Weights of a small transformer language model: vocabulary 1024, 2.75M parameters.
Each number is 500 + 40 x the weight over the matrix's rms, rounded and kept within 0 to 999. Layers, rows and columns count from 0. Numbers have three digits each.

# layer 2 attention value, 128x160, rms 0.0954, rows 6-95, columns 40-79
500391472498622597493526446443511538574548469484534624567544490514478642390484594498561541524483417533500397521493520425
426462554468419601599484449506532399499503475505373466632611461459521455430475498503376529431527534431573486408414505470
549522480366583511476397496489589490509530411465556594528554506440374565550513482386550557558506599452489418561437524618
538417394526598430439495400540523519441414495467621513524543445467383481367503439517486450549630336543567484674538473557
561451528511544504481535478477528450619437568529543447564436465583474455580521536535552549488571369526532422614535516470
499484512499384509561552441529412490444504627513467414462522448404508478373557563457562544633426510506508471544581647488
468508423375448422590553591512587485458423582452602398566528463566499487556622670519532502486512490397483439474564577513
426403526446529450475423498624470482572465518579440541470543541451468523546541443568509525499506463360623512407580556426
439542556552539525545522516578542479498507496545435504517582456467589511506477508483504457482474588553538535501452423618
551489486521524407482521567536527572523493458535451370447428509550402578639551552465474472464653454534488566446487518439
466536392434495533460571445309555522530545471482498417549418488553556473462401491466528482453469483530476528498484557493
396496435514464498545431519551584498483470544602499591497556513460487566443464571500637437507480509448523535549542494411
463560506546509551585413530437518509454416614433462498510473530515521432514600558441529499349597515488540534557451575516
403564552492524402626525606460425475581498553538483411480437595439476490535434510535571513522475418495494492506493493427
566501502572541507472506539451567500472582516466405485551483428461504505491376478555571413596478500511455617489533559598
502464514522430526473497530520424557533536564416599487509548490375528501346430500502458482607626518547538456518496446478
514587488590486478584586512556429521553570448449545505560503519527513455396402511563568511577522526473426591531467491492
474484573440436597612504458572471535565414477534513391485441450508482441403433477550484468506537416590456516509564519544
388438515556475510460499546310441592470430485527500560499427541503474527537478436530455425579473607417457612537577409557
479452417422546542498432551425429474344539588498516506498482600495489504532575545503450461518508553577542369550436505543
462520504633577605495520600528575490469574431557497463535534486484447439585493430372568363521629514511496525494445530513
475516554416514587531555503481482455654455550554475452489470547469515457510507488433500473506422552441512579526456540433
412448515380456529517501501521613576497494397511503393538493503456433488493554469513453445483554601668509361496386451579
447447514469528452432473501464445459646590576532456579489523567493474474474461522566462476415544463518518498401442470503
528422539537561558491460586476494330582495504414655503496518477443523520553458552498597404539573520559547560522617549454
492503385533464491541477509514448501505514474534610515526519560426496403544584455407448543400415517579522571471518417566
500524546560439495491578536466482534473479478533528500473533514528519476457437526538548450480523491494461486565533458473
538506466492568478463543518502465539517468508478481483531471468440540534515452486503498472488558503528470492493534494549
489478549519514491437508508521530475533505460491447488539507470534473526490536550591524442408511449464542483525457530536
500494450507498517460528463566487513490523479503555477493480485513492536516523505510459522514468416476500534476505532504
475482541536543495531521540497496545487520486486483593471476480455519517522534445547445505496507504505505528488483473456
516540423506493508547475477437495475486431543559523566514531505480498533490466530506517498449482509538497502473488496455
513456455492468452429480504516489616509522521562464524523482544469523483530435537425464492472444516485527479520431522543
528487409491554474484510451448552497504559534476478523522503469505516480468489516462513489489480457516479509505536538507
506484538521549532530550527479535512533511500481506504518454475500502469497460442452500441525520518487533547520499469511
459511494479490514493518477504506545443513535513533486578503523499475550500574475528489545445504514560459519484499449542
466492545510535493538500516543472498489519477500550480453467477491554544447515541506478405521565548484474463459516503534
478462461453557539566501486438467435454526550526500526474499439492506465560553477508527519507452506474472491544499505499
430494521527459483508537456534527510488488482420505399480453536511507475531546508522445522463512483498495385498494484487
514498444494507461468520454486517526426509501465566490489513530465536445469562487493439534478560505510547479530486476523
459502509503510480517487444488503467473478557500464483497548440486443502549552522456436502485498487484468528457460529516
481563483487510500462561516492486507502517556484478549472510457443523492499444548514477489537460471454503507506478499503
557552497477523505520583482512483530471466562453538544541487501494505577422505543470600461515414534484531490497541556441
498526485468500544449460479540494421572558522488501535507467489494427506503505501503493474505483563521499454479455470472
493569439539508501544500458507486448463451505523506492504460509496535537520501570507508526467481512505523511518492492568
533523449502501503536531556533542510491477546473540494488480554498481561478573479517486472491483577448490430563480473533
532565494494484511503468497518514541460546468510537469500510449537513518472439525501482429529497483439462538509537474438
521566502493508452470471471483528443527479488457517483466475545521452573513494491513553473500510483522532438584466547499
441512433531542528559493575498487475564507506560498482472440479460499539562553503521508539528546498509540519543533464534
477455551458470456597521488578503461455455518490534522483479482489554506469490502526486530458539468535531490508471536527
468475460522486438517529491514527472532446520536532490433534552548532488472540461560454546469514492484526483504508485489
514538524501503529481453509577500511541532495561555548475552453522472472489521482500516421447504513488430516534507534420
514463454541486537485501476494495474448441526476495520553533550479522511517470522510490454506498534543549548492540545512
508552505500444489607553484497480532467448444483436501517523496554542536413490477463501480576561500489557528552540495504
463475528472498511533493496492503485521506407420493497507522513505489551457541523462527477481522505442462496454434476511
561494462510525493489533540553406520581467494548529445518466491447551508490579520537482551492487525539509495522441461508
550554535513520493520487492483493541541511507541455519492492522455457530447492508495554398508540468500542515511462472491
465548436501533585504511460457468534474502528579450457466523492552499516465497503539496500466507503501486489529442485551
468475469462485506537518473466506516522473459511516502467520488493482551497510510491515486472481535520494440482472523512
459506496433491467479504482453514492515471505504483491448505524544553477518511518519508522514495457524513551508552509536
493518515491481481555522463534500477453544450548524481489478527503444511499485572494536451536518497462524505526465444514
512484566532489524522526537472549481460527454492459513499506497496445537551523490464524492510534525539521502483474515442
505520480542468540527529435445499520483488520460543507536483511514508512513515553499514472495501543479494488510544538515
494497517526483492505553437488522458455516501474525475463545546512515494515499468484516493482522452484496483579472553481
483492446498463565514537483529457548497462533504485543499519520474506483485466494520502530483510541530527530491502485488
535532427524529476459526524531472518540537531545490546500476513480491501521500525508547579521466523486508536509501537490
506462499471466410502500495472522501447499533445524492514476525534589472485478476501496539485473488494502487505493547502
527495503525515515490536473507485502447482485464485458535496453456537482444449539490489536543484492464535546505484507479
468489531518519531467502480521498480514511483507439537474483547503549531505505502526450509547487545473498490450491466519
508444534518479519454489466467468570501514557510518523487466461526488482545547458492528500470559456513516537540463458520
510526532467524498486541461480537464511511508426494534514542444502469514457508512434538486496523475541551465562501556476
502511509501480455474499570480516468567546485493492466502485531501496466506456490509548484572501524527530497472496516513
489496578495500513527506473539491509502500538513528513460506536497488526480490522467549514430489495477512460446459464514
514523513478490500473502497513506467504485477517507473520493506528489510526552474536495503508493536527472541519508513480
552500464542520497499541550467461508535481537512522548495502487463481495572453501512501554517500489512484475492472464471
476483542466501522523531479478446547507535501508525528512460494531476479537454475460484430505463514477553576503466504519
488488462520542534545563476556418483518477566459494478497496479512530457543468499572451500478513516504536494493512452448
442515512462485464527455523483456455477518537521489493523550459460556457522483485515507489496526489476532516409465473494
464490504501488530515523493487461570509525518494487537456494503486484431515489540489487511482488527525506546469500498523
523488487523529471565569495547468447468545504538516534497486526456547504478459489513520562527519488525485490499494488502
546508498488495528498483491525505523512465474531516454524522487458582456513448492528487560508467505492485487545479516499
504457482513524545490482573515554513520525450464528462491504534539437541522519538458500461474557496471468508510499522456
499480490487483449561491502546474469530501517537469483514496486497486503517531513499489523544446463490483537491451565470
466533481524505516522512474468556473544516474473461507491495459536481479491529456498446520471466529535484490533467530532
473492495491482489489525515479507534500487472479470442464479496461455486532456480465513504513544472497486461492531485510
462406491512499536489497554488465454497530574539454528510529470507545504544488498509459520496464579503486506472502466480
557520474450503525479484503505509496456462502501522472434542511515503495501465534544455488478476547556504437420523482571
459487514514489461497544455489485505465428510441537447575509478488567459506483536524458513478437543528466498474501502505
476475444522515473524533488457505488496456468485476511538485470525460478476487466477464491526492495512555506501520578494
468535487508464463483509508466514569475466518469496520456529537469519480524440483541451512547489528538494513456506520507
# layer 2 attention output (transposed), 128x160, rms 0.287, rows 6-95, columns 40-79
479599547547450482486428527478449498438362540545489446451398519481578416525519459459503453468470597447507541564413592619
520497447526552336392475582467519530545475521521601518333453491523503476535522479455614525574500573542428519612521459430
469479569603441508621527488504463540516525539561417396530447516421576524433551516649540409479546391521525540430505546451
517551547506390507569423622406491493552533507470398487509473487531522478604494533403550537549397668508442609307501470434
443499545466399442529456467557472543409559479507474554461512559440508591480417439519523432497437621543451544418511434535
488483476476576452442533556555637579486511431479577568488469546554503566578406506552301442447539462520465596445458402463
554401592535541565455415446498426620538606448519399564448476546398464580478397368534499563482524494601501531626511435454
547570468516469527527541497408578555433487467436552442509471481479576473447434529550570499475521472657411482563468422518
543476491466463430509504470392429474490466461486563462531392562558424522504496525499454517501584508486417517519590547351
456505602490448582524492487496407474481527472479452645604593458447580462388421454420506477500394427490484466575532564496
468490619611521504500411583664479475437478495535476517495582589477473528532521488503501551497497476465533573524475398576
629539647477469489459534489416329505497499486430529499497471427512501447566512526518427501464468508583490558455475492658
555368426505507487497563474657469446583582437503515511536496506525541565507398437511500520538512466533451506459547385557
608443492500430600412521329519614583499523481557495578495551352462541471424591469504491488587477541478497515532490426570
575539523422449521455539451592381481494432500510509449399608576607465521566587491463448556450523529560527475501443439490
463541521454562490558491425445541515485508439607437518529392497633492520609548533546506501448443616423437485444562548532
515436536452459511424454514381615511481466567539481469477540476499402491623557500506443479350460454537592423461602529459
517493506607557377370475516484554481439498480515485600568518511522565587601519533532475509519403615449543481531553470450
583584486445503511529455518623550396530522498437592437452646442519511472501458457493531539441499403554539400482406548455
517543464625563424488499535538597516609497487485450524542509419443532473410450466470566563492474426419568528397621472511
451529533407444392529516452478503462505475540551483494460414498465490500412548532583447531438382464433443547514617436499
594421460551358443507452493553577569409501508438625520529519505506468603497440554564500547486508525533499479511552422550
484497488606495487482557448488408495511521556532512610424499478537650551543415432498514545578495395347565535476486499365
493511422550471489516517433565505506431410425461590482573504490495529518555545477456539574596450540401442501610471549526
464539469485378483469503502540519602488515509546419567496443467710485458402532462511455585479436525479468477510408481501
515419600455482482483535584470505441511440479501465480545480490601477560479484508600561518543533491450512416488498462418
498486462518491459477519473542505468549480495479465537496504531523518517479527491477507533532489476530535510487453483510
519484518538436474570515550474521488478524474533476520438526556521499531509499501537511533511408498484515510468519523448
443540469406556489483526520441509493480505547536522509456512518504479520535504516462442494495464511494484471488527507448
479510533500475429528437541504575512522521533417431474489508501466458452520498518491485547450520553522535451540506461487
519460504512504501482464472519446477499557500515502490494497515502471511450443449486530505557514522458465485518467478560
496468509482489458465495560507516505533568462463510438452484454571460497504553462484523500527538502498531475511518517500
525570469542525597496536533501489487493486500523496477483508526515501550444557446569543503519525495491499496453433501454
469464562468458483446498524497493475503493435540542506491539521490539534522494484524529507493519496479507507519522447438
444482498495490472510465504526508525498514510527466518516522566530516529553558517558468556482503486537461467486507500482
551472513509507475531488478520475502528467406459484482494529484541564463529485493526461517530491489458499509529469539486
499510460466494466521421481434487459483540542496511441532489490537440508509471457463542499580470556515474561519474500497
531500557486441506462454497523512523540488493492506504527485481520496446432518499509518481495545589488494522493547512495
533479533500540550496466552479528488455499510495535514534540440510489501508429474506470498513437529539546583434520492472
505474482486463463479462467481562485507467463537523467464500522570484529534460480510575491498503522499514518528445469506
566467489471481545445484548502516507505521502444545509547550513546492466447487542448491503504548540545565476494480449496
461490510598485537524456508505506509506491488517526482539485465508534540512503447459562542538567538502510440561510482509
443452462508459491490499544496516499564557495491474473450537563589546469559477518508437505477498510511504494573491509519
533442508503562503463468483447515620417544499477492431538539483494490524465489509490469528514507520469471516487515474516
480486516531497515455515502491525549515509527482463465421522550531482430462491511479541530545505462534536527460462544405
457485546535488534497487499512472491467567485520513483490549465518531471520438427449436474464464440514507517488477534535
479452504507462488504522449462470481495510550495447466492472490440572500522535439491492554511478460553521442505470462528
461473451484524441474543537524508468442476519517493570500536471512510423482515534532474519492501481461484469522551490503
536488499478505480444534488495495527492514518486474486474517550534491435505477508484546466460456479507487509468517502517
502532515504535569555460541506508488512510529527489496497519494521488438485527505504508518506469522438517475493452561547
520496527494536454526475496544484518432494492534496500588447483484501513524502543450528453578457487472422502484519510545
491483510517479459478475497505462467496485498424434447490456554514510530498510483547478546549477515512511505495501479579
410550537504516498461465493450497517530514494539498476485545457489457516458525479494498533571501420458509499519473474464
430492475511525534496463545609488450537467521446579493532509477506532467566449492515466519446461537471469434459428482527
481506494462546506514518527554502477527523531596522522514539474503561461498482496489457540517491529544530494535517530524
493518526564518480497452461509493478483523488499491542531495479422550445567466495459566496472518466484445493517497562531
508449403470480544495488543548519449507492512465513516486517485536502484521470448538464522516498459525496434538511521506
507465546456454483542551463498479466503425405523431590511471538475472502516441457480507549450470506529521547518532515493
532541478491478517475493498445498570477542444479454467478499576525497504472499530516452478531483482509550529485506526446
437549522536496531525521512494478511424452532528510584525441558500489525512497522531502486485515529500497467508477499506
463487461494537468546531542554495483466485528480485422496487455526554457524491436533486506510533528498448513500466578493
495529460471510472531462485484495527448490535495516460452453490546486488543481517483533492563484560485487532528462524537
487536443466509450495495509459557480511534477474496533507482492520489447475523494471514538535514487504501556529488512460
497613507474486487501466535501447464471438493533469489501494537511474540496516554529553561523516483502524477509515504501
510556531502508558508483477476501479473535526520466546489505498526493477479463538509499475472531514518509475568497505482
559439533454499492483427490513469507466497510485533499482516478574567512550470499502448508534495499471497544509477464481
472574467510489510453522485470470501526517481521516500505464514498488546483515540526520470511430499507494500501523472486
517460515544458550491457414494517508563553498537498499467515526492514563433523464540536474508493512459490520503475458526
503479483513489445559497550506501488500474516543473547516531436504509546498469450502498517533463488535533510493471521483
499482465563463491537519513511509464502442477511489542480498541468513520481479529519482490483515532503523518495545519484
537511510450531528476503474505485471489512530516511557520507455501448490477459510492483472493492441469529475494501487448
463540508540502540543514518541454465500488431524547510510513483466572525461487493489543505500501484518519518513469534476
510567470463523456471488506436449508482487460513488453531527496466483485509519525462518443544513494537542542545530502485
505537498510506426541519519533519499490480588474504488492439450511545439490467529512481532467540565525517490438509475542
455530509582501480464475493470516496510467451483489459456518546498533553554499491510500476489521519533519530490550515498
498468430544573510491477512488505509502527486477477548490455481485581480542473460411514512493489554509436514512521501525
379466515493522498453529494559479469462528477527497538551505522482514528505501489481539522453506482443473454506442440509
488527525494535501544550509511514493497502483465482504466491517461493513529527497507504469474480523495476473533476533501
507527478531484507457469526459532511521500495519512499529545494495520511455526440479496462495501515503498511543488544543
543481467546480490551512558537534541466507504453496510455516479485529444462468513491525523530482457479495503540442465463
435515491525448517544496471553458448527502477441476511545541502510513528478482496532472491526530475492462495545518488597
548531494510515481474491427467532528514458460520538420473454504503489504521484513515531485547510520493503477541465498504
486494534461537499486501515505483523496525469547506472492459506524504540517513503497531472527444506448522518479513458444
501484542412506507477490513516493521493528481511476520498485538490480457500483516516543495481507480522512498495482429488
515498494537487485441457509458470530480499493515524484503496534493522521517547500533467465458497480567533515518484524459
491489432499496543520472520517497508464527485492475533468481541492536439548456510481479467489500542494483483510526439537
475519463540528480491511505489480541499538465522484460537510498382540522537526483545476532490500463494479506539484516504
467590483505498516451467490487468480517487444521509497514478517517478477535556489499543448471490424457494509506470504617
526498557455478536515458489460517542524568516520477532475471519521457533488510560487507569497507455465495508477513454544
440490466538465519511492504490431469485474504532537449526521504489535459488524489479498503446533484509513489580505539551
# layer 2 attention query, 128x160, rms 0.111, rows 32-108, columns 40-79
497446507499507467522566530566494464357537414471497554520491478466565385503479457591446504491471494551501612518623550426
491496514500478518536449630457450482482430423467506542546503505532524563541480552575438456477556530506500543525603541547
430463457403405451467478514556451550496411502492470539515378519525498530463500535439447465477546460494525494401449601468
440485449484498514387559563516577494493557526457549462560533478446469497512492516511541522494461472533412554456493462545
547535488532485517523527535484520548467544590417563543532502458585466479538500544571448444445504468469527490420533461559
577508504441512480602572513554438511533604479512470499464570492498550556533521461452486549446498503524528494531485519553
517591573476436481533491469502480457513461464472485516463475540494459425524500501532500579413563467506503443492566590433
523521535508502500519532494508456493453407615525626525402544487513504508494505422475516460459507502424465490545488498430
508463499476488502480644602593498478517505510415494530548608487542492465587500399495487495495513527431519486495427547464
571465446577491492446429491489432482571444533338607449439536418494523519506508508454434527519578496571477543608511590531
528473511516403466538525514462530499493572487496445453446564509484509526556473582508465535513516549529497549558541538496
520427528447662525446496454555520532559501488535498539486521452533495500446452522452522535585526523447626543440406522404
440467475572581539395575476520591585563487476536534453436513493506439490592470433484457506467481476547494526471594410495
513490526497423501539461383550552517493527534461587469466512491520551556475482466579538479512475524533493379469527512521
522575514496432632539462518453388540543574472527456569458459453404490629516509477504479441463508490532501466480524506423
516482504467611513497480417456402590502490447569484550511461465502450553495525523553439511477538516434528480448444578460
528555415450533467549486581533536569499520599468443361598478531470535551499557441458453516450528450546396424458479515476
485444527511470514438519477528456428521433505454481479469502513434411457486450536529474446536466538584492537539425492529
537511583594462527527518469532518506451508497547551511616413575542453451421454429501520462492480516436453562493464610467
538459396529486534386579489498533596576542421452513424477528418489452474505467470492505571581430526434450530583453524468
496520517524565491485491512562552420548523467494595437533507489573572488533515522420410439564483524446430488477461451531
548479461595556511520498478565575438535479601525527566509498398498478490536516515433456548462474493519519522484401577513
565564592518487513524568559499493510549481491533462535474544468533584437458479621434463521417581540534418527490498543502
500449583454572626495495505515372476550471497513452515534417382481459496467522372487571519597568520518598537499516532498
503474476533439463552472525499437471474437529501506534550480495470462485559388496448602473455515511566488466479425540620
487560498541540513464455493542429453504489476478522468522604568447502469497594538444549501537559484501468508457500413549
523472396553454547517415602491521526460465563475469516582535471475542464502427497453526512556500590454471467539524531490
467517506425425511485494581443501554474488526576498507485500568435491496525400513481519529494504468512414505499492509527
465472517500702352523457518531496488557545434441438508531473475447498534428457517532452447515510505439540482554421459583
540474538575511524378485497534458501503458453575464484486516489460438538455555581570459444485552549472549521509430514475
604516483495467516524595419499551501510454463547469577506520498565528551534522583553547480460403491488476525513404453416
504603496485484556546555508497448461492508478465514472465521494554549430577474488502515512472474533462427483581470536565
511492515512467444497517573546436449463526462510467509511507543448600435426480525520538493570564445484487468527439498468
512544584406541494451522487413517510470513486499525490458469468459408464465467530482509428516465541461538461522553454506
428478470453563523500534479543521525493501487454501451555440521476481423465539474490533605568455475477529474515509435522
550553465538486514454528478467465419497498483486501478483509497503586555518474554484554447437542436580458504545509562571
442485587453553416451530526460513517519485548484498490565533585486492430504500536481493437359483408566496450468485460510
545426498441473404484473528457466475461509469550506483467508501461477442529498466559490534458487510474438531543503439520
468507480590506492540548444510510438496517545561504477519518447515552479547562498491500517527519511535483461457482466528
499473484453496500487534542467566498524458439445519485478566472469466507561541542485442550557479482612503517441534538435
555497541514477537504424413468471486473540531457491522496471562586447494497525487470458493481510512499504460517473479495
529432555569510462559554497533582430483438478459396465483484486512419535549479488565504529574501521550551451507570509489
451505539503511580512472484450515528508572568503478414491462534525530462513556456535539492622479431558498534508447513532
512413524497427539406542479523427500542449527543458527498475481455478508528543497533460521537547511487492486504516434494
535506537512453447501542502571495501487502558505512510501474550482502524539493493448593489544494498516480524503468528490
470562509521455439601521486499514585584571568496481423425523531454499533514494402537530509513490515527490499525432459513
475551543547427409475397514480569478487465534500498523564403572438456563559500511486500521524480527498470516480472503533
563515565440544516501514531553451500438528557518560510518501475479461488388424449513526505528482543516520597487479473508
474508600432484521476452538464492495449471572459487488548476500542433559458476535547487519571490469520517459465464482486
448503485541466560507468556571445470468486486465524502501502522474530467448518500436558489523479516394498459451530459535
509479507510437523524491465475559496537452492507519513488520551557452521548530445444526447461478499510491494539577512485
504467530480472529514539587524481483429515547451486555530524505512601457484528508508528453550578464567440544466537462514
408526447554550562571525436508503403433499476530533542479479501486473502509568488554473494563515525512466524470501432498
536482452499496446529484516513538462508485501584511508525470488530542541531480442566438542459474472558492489491512554517
484560554496476480497562504477531534591615467476419490455557517514466558519498489493512442475428469502450475557529481469
555519518536417504554496516590508499567506483497506544482503502558385404555494430585491484510455592534505500548499466492
460531477483431551459470522511464560522491419543524547480516463498490483560454470577512487585448529483551515557521532471
459510455460502523463540508517474561485532446440485464517525475542602452572538450492460475457447453496495480520496462501
511465570505518560459539410427467514465430491538541526484483444468518544510474519500442497375509487541570549431512543521
515520429446511402518548477583531504555559470459448555570457503546531549500536525525495512533495488468523500521482484510
520463544520498469501480505526448474483542498472555547575484473557480477517522481464463505482523510558488510513490478506
497547513487490570504495465514477452533557524544550480505492526489516545476544502504511415527495519463499513464451547438
510570498485512458546500452529537508532542502486470504429392492535450528477541478504463498533518486448532483614506457517
547493528495458559394473450463541481501527502501411530513510492563498392511420509446459584489499447468508481488557445496
468484525494567491487521546506532478484548463508477549505438475512567496505515399436498518501480512512547418533556559561
530469486495476531432492513478508515509514510513460467502498558511435503450414470575487472508507481518564470497465538431
547524484501534473598477560449473460509539553477466506437508517484561413502497507522441580478530549515549473490606533533
498549500478447527534402584525465487469521421526518524615541524484481467509454520533514454451524508541481546534495503546
576437442540461450511548488503479434433529474452559553529470507477507467475494478407532505524481509531508520453531529573
431483483475472494512500542501539440438490453560486493538539544444523492517436538525445487494473507511562420527480561490
512575467486567426514461461495560494498537536487446452554550511505474566476508512426581456550467460448452536538493414475
479514532490448532514473431482489480537549428504509445586482472487450439400460533437464492538475547408482514449452592472
463495553530535485519419559551524449449544556477517517430496494503482439562520511551485413536535469473442449492445437491
501504504427433519509508540465494508510502529444497534440559512511534470490485503484507525524552496457499506434525608495
544422500541485424450485507474459526512518536468476440485473455451470507511527529541475513486470551507531539556472515502
561545463500507514468463546546415459460546450427564499445454483510486590497486557509496568530510465528514460492485488496
445544525501535544507527457470474540477519481538467497530521506492514576499529515519540465501491524508480520526486568516
# layer 2 attention key, 128x160, rms 0.115, rows 32-108, columns 40-79
521513556518528504522461511464438554526454515536539484626408519464465455465490518456401465465432486567504508492549537539
453481534493437473521486512549453503545549454506543456503424503431436496618506484550511511447543562475503523524552493487
513564489548478419476468431503480474550453455521505456531523455502447549515448483459543537444526545493553444413446530438
549503576482526545537540515445546565480433556536447481494525491566496481539487456464567481542488473540539425528506490496
489452441455500458463469508501591513456465470528574452445441547500447547469507468547518460505501475577516549484606526496
453560598516513528440483526525419496566510486460490462508543538517500481415453440402565503449542449456510575597446529561
569556466502457541535433469528416518622498534432464448457465549515482519480462483450417476541486559475568419561467540467
618464531553422545439438456604522448477417484595530567530540527561520438587491445449546455542509548455495501467534548497
489483547563461471481540443461477451454435533540496487464499407455556500520578392481537498458456501488612520548435487516
575580481399505494443590534486474536485454478411518449542466560450405476488515555486499589518600578573548562519479490510
546472534444479494427566536483504446548498529536490544517508404506475564568567458492522512498519430460504547428545466500
569515483531564513485560482504470559466424535575523417453527512502529544520492503512491521543436534410480499485428538549
504482460492547514475531424460525557492434538439487473407533429653420530480467417565464541549496485529516478553472489422
430477427531524480455562495511539499484477510431552608550574523498504456493443507517501506432478456470469492438531558469
447481503512507518497522485472498527488514439503494496564544485485498490446499551504482545504534513457515439477564475458
524551478541482533478473467406483462472616469508528508442457491485459478486524559505460595506469548466515526508487498376
492483430408616453561566503505480460428520582481544430554608540502464462493579532509515493568477400525401471530502578477
493498536486563564512532546525563455477559518451482528484494478483435549555502558522390516518539569462493555527494521546
455528417470524478536539462498535452505588478467531552553415503517492411486536465537418486599361539430532510470422479400
519451517481534518455538522511453502438514608508554552482533428600472480554469499545579516480487368430562512394455487473
541485493530582489459521495570447413482514471557456509439482471544481512412488541479561502526506517499488483537531503516
595515480526447516456526401490495443483425509500546429472546476379435478513454509573534516538510469391467478570545520569
450529408605563521511536567514463527528555444476472414477584503372574561491532545488523498491482507525536556497503518546
489453496442434537468502538486481532522458408474495538444462423540486608503475482444505588504433478516494495558486486500
547514448516520479529456473460426466492480488459520554546465526528493456477461449474490474494506517546538567495518487546
435544418583517606410471469407502417482459432512497486535526449546455577477517559478493494508552561569451476509513477530
588545519451552472490476511526499554502462532631480425512580459443575438552462457480532632566533514509565453566477448496
520492420515418481498478520493506556531492570536504548460478547481520511483530603595578455411474461540546454478491549517
479457515568547618490507445527502474382562530542492441534448452484548493443446458550567531474483494462403402509462514539
471470501487487485489578611511526478468435521516561520461502383450448491498515543579504599511512593493451589468500500441
465555601434474568472488471458484457481470495542521494482539494417492483481594503488543452586489505563529424528550452480
544521473520482512449393581578480589624583477450537480540512479486541502550458440511520579526459524550422458504478508567
512547538535472511498502408449543535479542488448494440503454502511465567553450497552475543503432535520460505504462459521
542503519482469499495488508493442498499498447448559530467550504498570507514481478425446489502448498512567589508424558455
489412489589400556491589510495533523515512575485497490587485525438538540524432491534570570482519534468487509539493484642
453570515491543477565496502557569476506529540504493531491507467501518527530527430522513488519420475504508404485463385461
445526464514483507614445600584491404526487425540484611552554470515468520549437424489567454470536446516448417574602495566
436457500474585581608482590526417415497426549514474508477486510564469556479487472512528440569583476510523490489451493481
523445459492396536563502480464562463541466525532464523466545424489505538498485498501441528539484466517529519518492440464
457472496548518489525560527505492451450452526495531469507472448517522501522501380568508526526467442492533472498563516504
548505469460552509523487455523473536495499483497507499508494515453507533502507512481465512510530488493535538443523518468
530478548474389480534513454534547488457456481497509473484527579601577497454508444495486490417524451509434505465433482492
590547453522502482469512440460586549438522513451482472596474519540568557514463555518514517569534479459476528486470481490
526488465459546441584526444433465427442534522500505561403455523517516378539464492536504506494494519488504519443480507436
447530532487579488479608520518519475465511531505548485470503412520525469541496494534514525544454520540516453476445493491
428494506544469557512506503508469516423562557551490583534506490508520486501510545506418501487423516486501495559524495507
519503497555571443491455508502483490521536498466567452512440499447518484456539507484480494484469520396575487524549487565
426575528463518559413537500487529528502482512474479557506556499552464424569479537523559487512536516507583497452510487499
572523473495475516502550471517493488525545535500557435554494552478551438527453520456567514500501502524567463471470499528
521557495512587489494521454434555549607491507483485489437422477448489581434496653528532513497498501481544542557451531553
522460453524536510489416453478483429507515596503568427500529419468520572486504540509531449549532462448508431492508524444
490555522474559482549521475442579473489493510517514455519478543498493475516543460457465506523501365512496495537540510462
517423501507407540499549458413483519531453528524447536449511445609427628456545493377464512456505446461480571533603571489
482520443532463536531527599495515515454482502521442532527585445502442509493508516477522451444504530529468520482546486530
424502545526518504545491434549507520475466427529464480503445507483634558454443453579485508433458571454469522543462533499
475490475477502544523506528485471505508511569536561471460565436542480500497465476429515476466549513513509507469501553413
505435429457505477468562507529481474536469488541526463510620472492499451565502452564464557523553573591501491528490452477
533565483496471521551457540443568422546498469485494535545538473476464626462494426493541488568536488523512496522507541518
485507471487488482533407617575484490534489516471486541545517485524501414496501514559427494497484553494480528495561437457
473452496466432537487438461473534521514516562478560530481515481520543446514486512485491445545498505480535504462511493489
499533505517433478524523560540506484484427505510465487515496478542443513533479509458430529512470436454548474476506456550
531463488526506514429521548543461527516491511463496525500488533465534489495503554599426587478471478573513412489542474518
422532532535511525432513488465478486480391431435479517451521590557532602473493536461515443454503494462503516475516512512
537592407497459451534486515497527503550515472482500488525493446498544529499498539498523519507502518481437573517443512548
513578492479561529441566510478459465498505490468488463506460488456548480517525598515523568520439436542507469504491502569
481460443491499503474440409481541443527456508572550527553500519509537535512447548474411550477549495493520505436461425590
565531535481541471506539566511521524502586494509447576568510456525438444516540485421530617464464444533545459420509469476
461500555465482463445476480494434571531486435424454507515556475481545544474480445558516508520357490548446512598545525512
503509493462446507498552523470513430497482544496514555490435496497471477511515511476572502493443497506559477513493443484
458459508512557473499461466536457475411428470569512516567528434504587510489456560488420510488484472485514470497429551504
554483531535525495482400511509447517457485527476473482489539503499525421544478603564446409535465494524491504450588477493
459535538578449515537454430489492560500574493535536487440375432490516415454464542564438448521506597458527543465451435530
426530487510625500514424526594485422508496562537473458465534495535462551449531467515517488568478446445482479461504503532
454473469441509473470424491486483451482487468446532522509525529444472549482550489538482518560479480460468501443504445470
474514492493518491476447560526556489477513451518522510454482439525420430528462569479479577458531483522512562492545430500
534546471405443435525470531448539528472507441468499535440469530515472521440485557503500518566547463490485467486584508531
549549472479525634537473533435417506492513506570500478500445531468556444492491510537442461467534568531462572556516430551